{"num_attention_heads": 5, "head_dim": 64, "norm": "rmsnorm", "bias": "none", "extras": ["some layers without attention", "local attention windows", "shifted keys", "gated attention", "exclusive self-attention", "short convolutions", "capped logits"], "init_std_qkv": 0.0316, "lr_head": 0.00464, "decay_shape": "sqrt", "dataset": "wikipedia_en"}
Each number is 128 + 24 x the weight over its row's rms, rounded and kept within 0 to 255. Layers, rows and columns count from 0. The size above them is the row's rms in percent of the matrix's.

# layer 12 attention value, 320x320, rms 0.0921, rows 116-127, columns 160-239
size [ 97  81  88  89  96  90  90  98  97  88  91  99]
[[117 115 186 104 103 107  82 120 127 117 104 147 142 145 158 153 138 179 129 139 109 136 154 142 107 181 180 174 105 142 133 159 115 138 123 157 128 165 147 150 125 166 119 108  92 139 106 139 105 125 124 118 121 108 118  89  99 109 141 120 149 121 121  94 160  85 154 162 137 146 117 109 136 148 142 132 175 132 137 143]
 [113 117 130 106 141 135 100 141 125 117 123 135  95 111 108 103 127 145 150 160 131 123 120 149  89 156 100 107 115 132 149 130 140  89 129 132 160  69 120 141 107 105 114  98 130 118 136 101 127 120 154 140 116 167 131 192  73 105 161 152 137 105 110  87  83 109 134 130 129 105 132 101 111  82 158 147 142 114 141 150]
 [109 122 158 109 131 109 124 128 133 124 132 168 173 130 168  78 165 161 167 137 150 123 145 114 107  46 111 147 140 148  88 136 162 138  83 111 141  90 175 150  94 133 152 112  90 140 171 132 121 126 173 134 109 153 111 121 185 146 105 126 136 129 118 109 136 115 142 129 152 106 119  93 103 122 152 149  74 121 116 106]
 [143 124 109 153 116 149 138 170 114  99 124 162 153 129 146 136 130 101 125  82  86 123 129 111 124 158 102 148 129 150 145 118 128 140 178 118 142 130 120  83 104 104 117 174  76 119 115 124 138 152 122 122 111 129 150 127 105  95  93 161 136 167 118 118 179 166 142 123 116 142 140 111 102  79 143 156 143 123 133 120]
 [149 116 156  54 120 151 142 156 126 166 153 134 134 141 144 127 111 133 107 154 124  90 144 127  69 137 109 166  92 103 118 111 134 101 142 187 120 128 106 168  97 129 127 118 126 117 142 176 119 162 139  86 128 150 164 150 133 137 131 133 143 112 126 115 107 188 108 119 118 177 157 128 138 123 117 154 120 161 139 129]
 [ 71 126 172 119 153 128 145 148 136 155 121 141 155 144  98 111 133 110 117 111 116 135 124 144  98  99 130 149 147 167 162 111 127 114 128  65 108 155 140 102 109 159 144 108 119 169 133  93 129 115 156 132 176 106 121 151 114  95 159 128 135  84 123  72  96 128 111 126 148  94 122 214 110 157 125 113 101 150 119  98]
 [111 131 172 116 102 181 133 123 137 119 132 110  93 158 137  89 110 114 146 124 108 130 160 105 146 158 147 169 116 121  92 145 144 118 141 151 113 191 144 120  81  81 114 143 119  87 138 127 122 128 128 148 139 151 123 137  91  79 103 133 159 130 129 109 122 158 137 156 165 125 137 106 131 134 163 218 111 123 143 183]
 [157 108 143  90 131 118  78 150 111  74 131 115 118 121 126 141 146 147 123 167 126 147  90 126 121 138  95 121 112 115 122 124 161 107 126 149 155  95 128 133 101 135 158 146 151 141  99 165 137 124 140  86 155 112 134 119 157 176 119 131 138 117 118 130 111 111 120 127 192 117 130 154 116 151 118  92  86 176 145 158]
 [106 114 123  85 147 113 125  99 120 168 132 142 124 148 138  96 129 172 134 136 135  75 115 102 119 125 114 160 119  99 124 127 108 140 112  68 129 127 154 166 142 134 106 147 170 137 106  75 128 127 167  63 145 170 141 110 123 100 131 162 112 104 151 121  70 126  95 107 161 125  88 126 125 115 129 131 119 140 113 105]
 [ 90 117  64 182 137 113 142 103 118 114 137 170  95 196 142 146 125 152 135 112 124 101 124 123 168 147 115 133 130 136 170 189 116 104 116 116 143 121 111 123 104 157 144 114 128 137 109 111 141 127 134 110 133 107 129  93 148 114 118 130  93 122 145 134 126 132 160  83 116  93 116 134 174 139 158 102 157 102 163 163]
 [141 137 131  93 140 147 138 147 136 115 160 167 129 140  94  92 146  51 143 109 149 106 120 128 165 104 113  85 127 119 155 147  88 116 119 148  88 103 153 126 161 113 144 147 150 117 144 128 118 136 139 100 152 169 147 165 162 119 121 134 123  97 165 146 121 157 124 155 124 147 168  83 105  76 168 129 103 179 109 155]
 [159 132 167  94 122 113 130 121  98 118 171 130 155 151 136 130 144 164 115 133 124 151 125 121  98 166 157 145 135 156 186 153 131 174  95 136 128 145 105  73 114 127 128 103 150 101 136 158  94 136 155 115 143 148 100 121  85 106 117 111 121  95  97 146 166 122 135 151 130 135 141  73 149 154 140 106 147 174 130 113]]
# layer 12 attention output (transposed), 320x320, rms 0.0872, rows 116-127, columns 160-239
size [ 93  84  84  95  87  91  87 101  98  93  91 103]
[[101 168 140 101 136 141  95 116 120 127 144 147 147 134 162 109 128 148  93 117 128 139 150 109  90 176 163 128 108 165 136 157 154 136  98 154 107 118 140 102 128 121 115  81  89 152 149 143 176 116 122 154 132 155 122 111 127  90 142 135 126 109  98  92 122  97 155 171 123 123 116 150 131 120 181 115 149 151 153 133]
 [128 140  98  93 135 162 125 106 113 119 137 152 145 107 124 129 121 135 142 121 145 109 151 123 110 103 123  99 140 128 121 152 108 102 119 177 122 154 122  92 131 133 101 128 130 133 133 133 133 111 131 126 141 133 191 157 100 130 105 151  86 121  94 108 115 136 102 100 174 152 127 149 122 174 166 108 161 100 157 149]
 [144  89 117 134 108 152 140 123  96  97 168 176 149 130 153 101  97 182 141 155 129 109 160 110 137  81 130 152 114 176 126 112 128 123 108  76 161 121 165 139 139 110 171 130 149 104  95 133 101 159 133 125 138 146  94 100 142 144 121 106 145 126 156 121 124 117 154 112 160 136 183 109 138 131  84 137  65 141 156 138]
 [101 159  84 145 128 131 158 132 138 125 102 150 135  68 181  70 100 112 156 101  92 120 169 108 102 104 103 148 139 184 118 131 101 106 114 121 163 143 108 109 127 120 142 165 132 137 112 130 119 144 121 143 125 140 155 108 163 106  89 137 120 142 105 121 129 171 149 129 141 184 135 147 113 117 143 140 136  90  82 144]
 [155 145 173  92 152 125 140 151 102 142 115 149 111 121 101 138 108  98 129 139 131  99 146  82 109 156 102 158 138  71 142 137 162 111 160 143 150 141 109 127 120 161  91 141 116 107 119 149 154 135 140 149 185 101 178 173 136 138 137 111 131 164 143 123 106 138  92 142 114 106 161 133 176 155 110 142 130 159 107 154]
 [128 103 178 150 136 120 118 120 133 151 137  88 149 143  78 119 116 154 132 107 111 123 127 161  95 116 143 148 109 147 122 122  87 135 110  83 122 152 143 129 122 156 148 103 140 111 153 107 141 167 119 110 147 149 107 115 133  99 128 114 150 119 166  48 105 149 141 160 128 136 175 149  93 129 100 135 148 134 160  95]
 [144 119 133 122 107 142 185 127 111 138  98 134 123 128 130  99  93 133 128 144 147 165 151 135 106 148 131 164 144 158 122 103 119 130 100 138 144 201  90 128 102  87 102 170 130 140 149 109 158 189 150 129 116 130 122 110  92  63 115 143 137 137 113  83 118 130 159 121 100 177 126 127  98 146 134 177 145 137 155 165]
 [153 109 160  94 141 117  96 122  96  88 118 107 119 145 138 149 143  75  86 143  95 160  59 155 119 135  99 103 134 131 148 140 120 137 146 131 120 102 147 163 128 147 129 126 121 103 119 185 154 133 112  89 149 101 124 155 109 170 139 118 121 111 145 133 113 129 121 115 155 129 107 130 121 152 146 130  74 157  97 143]
 [120 127 115  99 148  98 142 134 162 159 169 103 112 134 145 112 115 174 134 177 115 132 137  65 112 141 137 115 128  83  99  85 108 115 124  75  88 156 159 126 130 115 142 134 134 143 138 156 103 150 122 127 138 141 105 111 148 132 138 178 125 148 161 111  66 118 110 106 136 150 113 106 125 114 113 151 116 115 101 116]
 [120 140  82 144 143  94 165  82 147 188  78 131 115 200 147 121 149 126 115  91 123 105 134 162 177 130 118 119 116  81 132 137 173 147 114 102 148  94 137 143 127 146 137 133 173 129  88 108 158 119 124 104 149 135 179 109 144  88 115 127 139 113  95 140 144 153 131 108 166 117  91 146 124 124 133 107 130 150 137 152]
 [148 128 141 133 152 142 162 120 118 105 148 120 122 135 117 131 133  39 129 115 113 145 118 107 142 116 123  81 121 132 127 149 144  89 133 127 110 160 118  90 123 147 135 160 118 133 144 143 107 128 145 117 177 132 106 174 201 121  87 149 121 124 113 121 102 144 130 108  91 121 155 128 114 110 120 119 129 136 120 136]
 [161 154 132 123 113 105 172 158 122 129 134 172 144 165 104 149 107 145 111 119 154 128 115  96  99 145 139 156 144 141 178 114  87 152  61 130 100 138 114  57 121  96  81  86 159 145 139 151 152 112 143 125  80 114 135 144 150  81 146  88 129 130 105 134 170 111 115 138 119  68 142 120 143 186 153 103 147 149 103  90]]
# layer 12 attention query, 320x320, rms 0.0861, rows 128-158, columns 160-239
size [108 104 109 108 108 103 107 105 111 110 112 112 101 107 110 109 112 112 106 109 103 102 110 104 108 105 109 107 109 108 107]
[[ 84 111  92  98 127 105 125 160 137 118 125 113 148 162 150 131 181 107 139 143 147 155 128 151  93  83 128 146 164  92 116 163 142  74 134  92 143 113 124 137 119 102 114 144 156  82 154 120  79 121 144 120 127 167 120 175 133 114 142 147 159 102 130 100 126 125 127 125 122 104 122 132 132 131 147 121 167 154 144 139]
 [185 151 141  90  87 158 113 115  86 119 129 115  84 145 127 116 140 123 110 148 135 145 148 136 122  84 103  99 131 153  84 121 152 109 154 130 133 118 128 119 155 107 107 111 119 139 136 135 174 158 105 121  84 119 137 120 104 165  94 116 145 159 116 105 125  86 128 124 114 135 145 130 116 159 111 140  43 164 138 107]
 [143  94 106 120 143 116  78 117 138 122 114 173 154 153 133 142 143 155 138 177  93 106 139 143  79  78 119 112 135 145 115 119 143  98 168 136 158 117 116 128 141 149 152  97  95  99 160 140  87 168 114 102 188 106 124  81 136 171 190  97 132 176 152 147 115 144 124 125 121  91 168 119 132  94 136 158 120 150 158 110]
 [107  74  96 126 120 144 145 108  99 131 144 133 115  84  99 141 148  88 112 164 125 129 161 108  87 155  79 150 125 171 100 186 187 108 131 106 129  79 155 142 103 102  57 112 129 160 202 153 171 126 133 153 142 145 114 127 123 131  97 129 130 149  82 130 121 131 176  76 140 114 102 134 128 113 126 118 133 133 123 111]
 [163  79 176 155 142 135 117 129 129 112 146 194 147 130 166 134 122 135 137 138 125  78 102 126 124 111 128 127 136 123 124 146 118 159 138  76 156 143 110 191 100 110 112 130 104 146 103 135 130 160 172 142  83 139 159 144 170 113 125 143 124 166  97 121 120 124 150  58 110 108 123 111 103 142 158  50 159  88 143 133]
 [147 122 130 145  77 145 121 108 152 153 135 133 108 152 145 132 166 107 143 146 162 143 140 151 111 139 114 136 113  90  94 148  88 135 120 143 109 128 114 142  87 126  97 133 137 107  87 120 135  93 101 140 201 110 129  75 100 143 187 142 103 127 156 110 187 134 123  73 106 125 131  84  94  77  84  99 157 134 103 113]
 [160 117 113 121 113 126 126 128 144 133 133 139 137  95 111 119 179 128 111 146  99 122 144 118 129 134 123 143 112  87 117  97 128 175 115 131 102 170 114 153 107 114 114 144 144 128 139 156 125 167 115 138 149 131 106 139 167 129  98 129  94 107 135 135 120 141 128 134 128 104 112 115 104 118 169 131  89 142 148 137]
 [141  76 108 162 130 158 122 126 147 105 116 110 146 108 131 140  80 129 111 158 148 149 106 161 157  82  75 117 135 160 104 112 182 168 143 141 154 115 120 145 154 134 180 112 104 120 131 108  85 116 161 148 160 141 119 132 129  97 136 141 156 152 167 128 120 121 141 103 159 180  89 126  99 143 157 129  88 131 177 121]
 [116 150  92 149 118 131 120 105 153 153 156 179  91 152 169 162 134 127 131 126  97 113 136 104 129 130 125 135 163 142 112 138 113 133 130 141 158 179 125  87 120 111 132 158 136 153 140 145 211 116 107 166 138 152 103 136 139 136 142 152 129 108  99 198 147 103 157 145 111 162 107 147  78 138 120 131 143 199 164 136]
 [132 109 137 116 107 122 121 179 128 142  97 198 113 106 151 136 123 134 142 178 148 155 171  93  80 119 138 132  99 133 106 138 105  97 138 129 140 117 104  70 129 112 169 127 151  83 175 143 127 129 117 162 124 113  99 102 122 116 105  98 134 106 161 128 100 121 112  81  85 138 164 161  94 111 103 134 100 109  87 150]
 [148 114 121 125 164 142 131 134 156 155 160 142 175 114  99 158 144  94 140 135 128 114 152 139 109 100 154 100 127 156 153  72 147 119 132 123 186 104 141 146 143 121 140 135 115 111 179 154 105 160  95 124 122 114 108  99 129 132 118 130 143 123  87 119 111 119 138 150  85  97 129 118 133  52  89 138 192  85 150 141]
 [141 147  97  98 161 100  97 144 167 121 132 130 134 125 116  90 102 117 140 119 136 157 113 127 114 146 137 144  74 139 127 139  95  74 128  94 128  98  92 115 158 111 123 121 115 122 130 160 170 139 138 144 115 137 177 115 137 127 140 146 133 137 143 117 156 133 140 177 153 112  63 149 109 134 135 124 122 121  95  92]
 [137 125 119 101 132 169 161 144 122 134  93 122 121 147 165 161 134 106 169  79 170 112 162 105 133 133 102 112 154 126 123 138 159 128 117 153 122 102 108 108 173 162 106 123 110 102  93 109  73 120 123 123  97 136  98 159 129  97 154 132 119 144  84 101  77 143 171 106 132 108 111 155 139 107 122 128 154 101  93 142]
 [119 130 113 138 114 166 133 158  94 106 153 150  94 145 157 168 158 169 158 101 140  67 144 115 101 115 117 161  79 178  97 125 124 130 147 150 145 104  99 155 121 158 174 137  95 136 103 125 153 137 133 102 143 144 162 101 155 125 149 160 144 117  71  96 126 143  99 136 145 107 158 117 111 141  93 118 143 120 137 106]
 [ 85 120 128 134 167  92 133 133 138 106  98 151 160 124 136 150 110 155 167 117 137 159 110 102 174 143 137 127 126 130 119 114 123  87  90 111 141 142 147 125 111 123 117 130  89 106 112 120 157 113  97 109  88 135 109 160 110 147 168 169 133 128 163 136 121 117 121 137 128  92  95 143 107 135 109 120  75 105 157 151]
 [137 122 132 117 159 140 112 157 151 165 129  95 150 163 116 113 110 142 166 101  83 108 126 142 127 137 160 144 104 106 132  93 115 147 103 158 151 127 141 140 123 112  94 135 119 145 162 129 162 132  97  95 111 122 139 137 134 120 140 116 150 128 126 131 161 150 126 100 167 150 101 131 135 146 110 131 172 104 104 132]
 [131 177 147 136 130 171 140  95 111 161 128 162 143 161 141 103 113 156 114 113  98  94 117 161 114 127 118 100 111  74 117  99 139  93 121 106  51 112 125 121 140 135 107 165 108 152 119 178 147 133  88 145 112 167 146  76 152 146 123  94 101 110 132 104 183 149 159 138 167 103 128 102 162 132 143 129 106  86 132  85]
 [ 99 184 155 113 128 112 122 146 119 146 147 160 130 129 106 125 126 100 135 140 108 136  67  86 147 119 153 120 124 137 123  81 118  93 117 156 149 157 117  94 133 151 171 140 147 139 113 116 184 108 134 138 114 125 133  99 122 142 116 132 117 180 142 149 121 100 111 130 117 130 125 130  82 117 113 150 130 153 110 100]
 [158 168 108 128 135 116 129 129 125 103 176 137 113 132 147  97 105 128 119 134 139 106 115  50 113 124 103 128 117 133 131 145 148 104 140 106 107 132 120  84 143 140 107 137 125 135 132 159 103  89 108  78 127 125 126 113 136  89 135 129 112 152 165 129  96 105  88 104 155 141  83 165 145  93 112 135  97 145 139 134]
 [130 102 116 157 157 161 115  96 116 110 151 119 138 106 116 115 155 113 129 157  91  91 137 145 148 121  84 171 114 103 132 151 112 140 102 111 120  96  56 137 142 145  96 116 136 127 101 151 110 162 112 150  94 118 178 137 104 117 119 125 119 112 166 128 124 134 111  90 113 103 126 149 136 122 127 145 107 113 123 127]
 [153  86 143 103 116 104 180 183 132 127 108 104 136 139 137 103 136  81 125  81  73 145 115 145 133 146  93  92 129 166 104  94  89 115 115 153 166 137 128 105 108 133 140  89 128 101  98 104  89 137 164 113 126 133 148 172 120 156 104  84 158 113 135 133 133 128 120 119 123 171 143 118 133 107 122 145 101 111 138 105]
 [103 159 120 143 156  96 112 141 117 153 110 134 117 123 155 165 146 134 135 128 133 187 152 136  97  92 153 154 120 153  99 138 119 128 168 154 124 110 107 120 135 108 126 162  94 161 119 143 152 114 106  85 133 124  83 130 129 141 109 151 136 121 165 137 112 131 111  83 129  94 154 149 136 133 135 141 135  66 109 161]
 [130 139 132  92 119 147 181 120 121 118 169 124  97 127 154  92 112 112 144  95 102 168  37 204 104 148 154 131 130 144 159 122 102 132 105 137 114 144 118 121 169 144 158 156 151  63 115 148  80 138 133 149 105 135 147 158  99 151 105 147 160 135 137 178 132 137 144 109 154 125 159 134 147 162 138 117 124 125  95 159]
 [ 86 167  95 144 104  96 118 191 123  92 110 123  98 189 130 165 108 102 137 131 111 144  93  89 131 149 144  94 137 151 143 130 168 143 178 130 108  78  84 116 123 157 125 120 113 102 125 145 172 112  98 117 125 143 133 107 100 137 106 107 177 121 144 143 101 162 120 160 132 138 129 110 163  90 132 131 102 129  71 150]
 [144 161 103 155 137 123  94 113 113 136 114 129 145 146 133 117 125 115  96  95 153 100 136 154 111 153 112 101 149 111 118 126 107 106 102 140  93 123 125 127 117  79 159 138 187 105 137 150 144 180 146 142 113 116 115 129 104  97 161 108 105 131 157 126 109 160 106 155 117 142 114 120 107 130 124 114 170  96 133 130]
 [104 120  88 114 129 102 150 124  94 161 146 150 175  61 113 129 172 124 189 116 101  74 144 134 114 119 127 110 165 141 111 144 119 177  96 178 129 159 170 138 116 144 160 117 130 161 111 147 127 146 145 120 135 125 119 100 112 144 109 121 166 154 124 153 140 136 129 115 124 131 121 119  87 115 114 117 123 117  99  92]
 [122 121 131 134  90 152  83 153 130  93 127  68 128 110 151 137 109 137 170 131 118 169 122 146 109  71 146 111 135 182 145  71 168 146 114 146  99 137 109 102 119 124 116 115 119 168 124 113  61 172 112 137 107 103  79 156 131 141 131 123 107 161 169 143 119 135  77 126 118 151 133 123 149 131 108  90 122 119 127 151]
 [140  95  83 148 132 120 151 106  88 104  83 124 124 105 128 127 116 104 146 180 159 109  83  99 173 154 109 137 152 146 128 129 144 113 102 172 151 156  99 142 125 114 149 122  69 118 109 122 159 162 111 184 104 148 123 105 150 126 120  78 144 125 102 137 100 114 171 137 142 102 106 154 114  94  83  88 120 128 140 119]
 [149 129 198 112 119  98 139 129 103 121 140  99 118 104 110 175 112 179  51 152 141 122 127 134 125 116 130 134 137 148 129 154 145 158 118 111 131  91 101 107 107 108 127 128 134 127 123 140 145 129 139 126 143 157  94 126 142 125 129 133 135 110 126  92 129 135 110  90 117 116 117 153 148 134 133 112  80 144 166 145]
 [113 136  83 113 122 126  72 115 136 212 157 138 130 116 119 128 127 115 111  64 137 129 167 129 149 120 124 136  98 114 151 128 123 129 153 119 143 111 161 106 168 126 149  87 132 111 145 107 162 136 121 137 173 124 131 157 149  78 153 138 173 138 100 159 128 110 141 108 167 142 127 106 134 123 138 133 119 100 116 124]
 [121 163 100  89 107 153 143 123 172 154  72 133 140 146  87 131 166 133 143 127 115 139 153 131 207 124 172 108 113  93 125 128 156  82 155 123 116 166 125 132 120 119 110 132  92 133 148 111 125  85 131  88 102 106 107 107 106  95 153 108 125 134 135  92  90 158  95 138 100 138 118 161 150 167 155 156 112 126 112 133]]
# layer 12 attention key, 320x320, rms 0.0859, rows 128-157, columns 160-239
size [106 101 113 114 111 104 108 102 105 104 110 105 104 107 110 107 102 106 107 106 104 104 107 103 103 101  98 112 108 105]
[[139 103  96  91 132 104 158 107 156 144 141 127 168 162 127 160  88  98 148 123 182 128 168 177  90  99 124 166 149 158 103 131 119 115  94  96 119 148 129 139 162 118 119 131 148  69 143 136  94 130 186  95 128 156  81 146 140 161 153  98 114 161 132 129 133 134 120 140 163 146  97  77 178 135 128 114 118 153 138 168]
 [187 163 135  90  85 133 110 128 118  92 149 132 112 165 113 132 127 120 106 137 146 133 173 113 102 137 107 125 135 140  85  86 153 101 179 127 136 102 113 144 158 117 132 131  92 126 135 140 151 159 111  88  97 130 141 146  86 156  89 112 109 137 135 144 121 117 117 146 147 109 145 125 132 174 118 121 118 142 133 139]
 [153 103 167 112 134 150 116 131 138 123  91 153 155 151 157 153 135 145 106 136 120 130 106 157  91 143 126 132 126 142 135 126 153 126 148 128 138 119 141 117 122 139 159 102 107  82 131 138 120 129 100 163 146 123 136 126 151 122 148 101 113 149 148 146 109 110 114  85 138 108 131  93 129  96 116 165 119 144 179 141]
 [ 85 135 136 114 125 148 132 163 113 135 169 119 112 129 165  98 128 117 112 135 129 142 148 135 100 158  83 127 132 136 132 138 174 136 130 103 154  77 135 143 102 111  64 100 128 139 164 131 144 123 157 118 162 129 132 103 143 120  89 146  82 122 113  90 110  92 138 103 137 104 118  89  99 123 139 130 116 126 142  96]
 [165 104 140 140 117 151 134 139 133 141 116 155 137 137 104 154 116 182 114 107 113  82  88 117 126 163 132 150 142  99  95 102 102 138 139 135  82 114  92 131 142  99 122  87 127 125 143 151 133 151  92 176 101 183 159 146 146 159 123 120 127 175 136 111 121 135 100 109 136 116  96 177  84 150 180  81 162 108 148 116]
 [167 150 133 103 116 131 109 131 150 120 122 141 138 136 125 154 126 125 127 137 168 126 131 170 104 129 131 111 122  63 102 151  65 137 148 149 130 112 115  78 133 159  78 147 153 146 113 122 130 129  95 138 175 156 110 140 118 128 167 146  83 144 148 136 145  98 136  64 114 134 119 102  91 100 112  79 159 123 131 134]
 [143 132 130 114 145 115 156 124 112 121 146 131 158 104 111 130 152 138 140 112 128  78 161 116 135 123 121 119  97 103  97  87 130 156 118 133 127 133 141 151 103  51 145 163 124 113 116 174 125 141 135 132 127 123  87 146 181 136 113 138 100 101 109 133 103 137 125 123 127 102 137 121 135  95 155 153  77 153 148 167]
 [129  96 113 190 134 142 106 135 134 120 115  96 136 128 135 141 104 143 116 155 176 185 161 170 137 100 111 118 145 157 146 121 130 130 125 116 112 119 130 138 166 142 126  97 112 119 133 107  83 125 157 145 137 126 127 142 142 134 147 125 140 142 166 118 168 105 131  95  98 143 133 153  98 107 147 115 120 139 184 117]
 [129 133  81 172 149 150 131 109 119 149 145 157 106 162 110 171 122 136  99 126 105 133 130 111 149 113 134 161 160 171 102 123 126 137 125 145 184 120 149 140 115 144 132 123 113 134 120  88 177 101 102 199 147 123 126 153 114 157 129 150 140 132  79 171 124 122 156 142 123 185  97 107  82 141 131 157 157 134 150 108]
 [120 121 151  83 102 144 111 163 143 150 109 155  96 149 128 169 100 127 161 163 177 151 133  92 105 137 112 169 120 145 135 133 108  76 120 139 144  81 113 107 128 125 142 113 180  74 115 147 175 135  57 141 133 112 136  98 153 124  68 125 114  88 127 127 128 127  97  51 115 144 110 126 114 121  77 172 123 133  83 129]
 [128  98 116 123 143 187 108 127 151 127 175 132 174 110  55 120 184 110 147 167 102 105 153 158 113 119 164  98 139 156 124  82 153 136 126 110 157 101 121 117 150 127 109 135 155 154 121 154 127 149  96 140 118  83 150 128 117 123 104 116 154 129 129 122 158 152 118 125  94 115 162 122 120 107 109  99 136 111 137 175]
 [125 165 134 149 173 108 119 141 204 125 128 107 105 151 152 133 116 117 111 147 101 150 163 139 102 133 134 109  82 139 140 137 106 116 106 116 145 111 133 156 150 114  93  93 186 122 101 140 170 150 107 156 116 121 125 150 128 103 117 142 110 147 127 138 139 105 162 151 167 146 112  93  96 173 114 121 107 111 126 139]
 [138 115  94 104 150 127 145 106 119 109  63 129 132 128 137 149 125  99 171 113 148 172 136 121 144 126 139 125 113 147 119 113 176 140 139 218 108 146 106 128 140 125 113 132 105 151 105 132 125 117 115 130 135 114 120 130 113 114 119 162 133 131 118 163 123 140 145  97 152 117  99 141 119 119 124 125 108 133  82 128]
 [135 113 143 131 103 143 175 155 141 148 114 124 151 132 133 160 128 125 173 134 126 105 136 107 120 154 116 144 128 139 141 143 131 132 124 150 131  90 110 171 121 115 178 106 136 120 113 107 145 146 151  79 118 117 166  58 102 132 147 147 154 115  94 133 135 153 106 102 167 110 145 145  91 122 113  85 153  99 126  96]
 [126 131  90 131 131 124 109 110 151  97  78 123 150  85 163 124 115 154 154 118 142 177 113 113 165 140 111 103 123 116 122 114 137 124  95 123 105 135 144 166  97 135 153 142 142 100 127  85 133 132  96 103  99 176 108 151 124 115 121 153 116 120 164 106 112 144  89 101  98  91 120 141 158 130 110 135 104  87 131 136]
 [164 146 119 112 136 133  94 144 123 163 130  93  95 163 114 116 138 135 158  94  95  95 145 132  99 182 151 126  69 119 126 102 125 138 110 133 133 130  93 149  97 121 130 123 123 130 167 129 151 140 105 114 125 150 154 121 156 129  75 128 122 162 162 137 169 142 103 127 163 129  69 102 122 146  97 131 155  93  75 127]
 [110 137 141 123 121 106 171  93 111 177 107 162 136 134 130 125 119 100 131 142 123 140 127 135 102 109 123  83  94  69 144 102 164 107 136 139 105 109  73 153 152 107 114 121 113 126 109 129 159 132  88 163  92 136 128  85 142 122 117 107 155 131 136  87 165 107 155 146 147 100 160 118 173 159 162 128 137 128 134 130]
 [127 159 105 150 141  78 172 133  91 154 151 149  98 138 171 142 116 120 147 135 134 117  74 118 143 111 149 137 128 153 128 132 106  95 148 173 143 138 152 127 130 153 159 117 129 153 140 169 147  95 140 114  84 170 144 133 108 131 114 146 124 174 121 162 139 123 159 143 139 121 132 161 100 150 124 161 129 154 148 116]
 [133 192  87 119 143 117 154 114 114  97 124 152 134 116 139 159 141 122 125 140 156 111  92  94 113  98 133 100 145 130 132 168 135  91 145 120 130 149 164 111 122 148 115  99 107 106 142 132 124 119  94 112 100 106 158 108 158  91 136 124 120 146 131 138  96 132  92  77 161 150 133 145 155  80  83 121 116  91 148 129]
 [119 117  77 129 133 138 107  97 125  98 152 133 148 139  97 123 166 115  86 160 123 111 165 171 159 168 141  89 116 102 146 178 140 136 111 170 166 158  86 129 152 105 105  78 133 136 138  82 162 159 132  88 117 116 131 134 180 133 171 134 130 137 175 108 134 120  99 143 102 101 109 137 149 135 107 167 109 119 105 114]
 [142  97  91 120 106 149 212 149 145 133 100 113 113 160  66 140 119  93 126 110  99 129 150 114 163 150 107 116 117 131  92 111  96 102 161 163 138 130 143 107 162 120 109 117 134  88 124 114  76 117 143 170 150 140 111 134 135 104 124 101  87 156 114 165 141 119  79 144 128 183  94  99 109 127 156 134  87 110 154  74]
 [144 123 141 139 169 109 147 135 117 140 102  87 129 115 137 136 121 120 108 113 132 140 147 118 140 148 133 102 145 159 131 137 102 152 139 113 114 123 141 152 136 123 125 131  85 155 133 134 117 117 141 104 137 144 136 115 121 111 101 128  88  96 151 123 114 111  92 120 120 148 156  83 155  98 101 117 162  72 124 141]
 [115 115 111 116 143  80 148 133 132 120 129 138 111 150 144  88  98  88 148  92 104 129  74 169 166 114 158 129 104  92 167 134 110 165 136 136 167 123 132 118 156 147 124 106 114  76 129 151 118 116 103  97 152 140 158 146 105  93 101 170  91 112 114 177 119 108 139 140 177 113 164 110 159 173 180 137 155 100 125 119]
 [121 149  90 139 139  94 126 127 110 116 120 111 128 163 133 132 136 102 116 155 114 155 130 130 109 115 113  99 116 151 156 117 148 124 158 134  59  88 109 128 147 164  99 143 138 143 124 153 146 109  85  85 131 111 110 106 110 129 105  83 128 107 167 156 123 150 116 116 115 132 130 149 131 102 157 145 119 145  91 116]
 [135 135  75 116 141 130 114 109 114 106 108 115 126 150  96 122 102  95 108 124 177 121 128 141 113 140  87 117 115 145 128 148  88  83 118 106 101  84 129 121 123 105 137 142 174 114 143 124 135 144 154 153  87 113 144 142 122 135 118 114 121 113 147 120 118 164 108 129 145 149 124 129  89 147 128 117 115  63 160 120]
 [122 153 107 146  82 125 151 133 102 147 143 126 129  93 158 120 116 174 140  85 118  94 133 168 124 106 106 157 154 106 113 132 118 137 105 165 111 142 162 125 143 150 114 100 167 156 107  91 146  99 142 130 148 133 142 108 155 133 108 112 133 179 108 158 139 137 116 103 122  94 149 121  85 103 113 150 127  67 145 144]
 [ 99 133  96 152 135 150  94 126 136 115  96 109 132 149 143 156 148 161 169 133 124 136 136 167 103 157 123 156 133 134 129 114 176 144 110 107 108 131 105 103 136 144 101 118 132 143 124 148 100 150 117 126 118 119  99 124  99 174 116 110 154 204 163 116 124 140 123 132 127 175 141 131 149 117  99 102 145 115 136 114]
 [141 108 117 102 137 122 148 143 120 127  95 106 113 137  93 132 111 117 135 124 132 127  85 133 184 158 123 134 130 104 151 134 135 113  97 175 150 164  91 124 107 120 132 126 115 121 136 119 115 157  99 147 100 115  88 135 148 154 113  74 187 148  91 158 127  80 178 126 134 104  90 194 150 148  75 138 138  78 167 174]
 [124 119 140 126  83 136 151 121 118  92 153 124 141 109 148 151 118 166  98 163 113 127 111 137 133 118 110 142 146 136 111 143 136 128  94 159  93 115  68  74 138 142 144 157 118 142 118 143 161 120 140 150 125 124 109 155 145 147 149 125 144 104 126 105 131 136 119 113 106 117 137 155 130 148 105 127  98 116 129 145]
 [130 152  73 152 108 106 130 137 157 174 123 163 144 153 114 133 141 113  76  69 120 126 164 125 148  96 126  93 125 120 131 105 137  69 117 150 112 133 145 134 160 129 144  96 111  89 122 140 147 118 130  92 166  97 113 112 106  81 113 135 114 130 103 132 103  93 154 108 167 123 145 148 157 114 117 132 149 155 117  84]]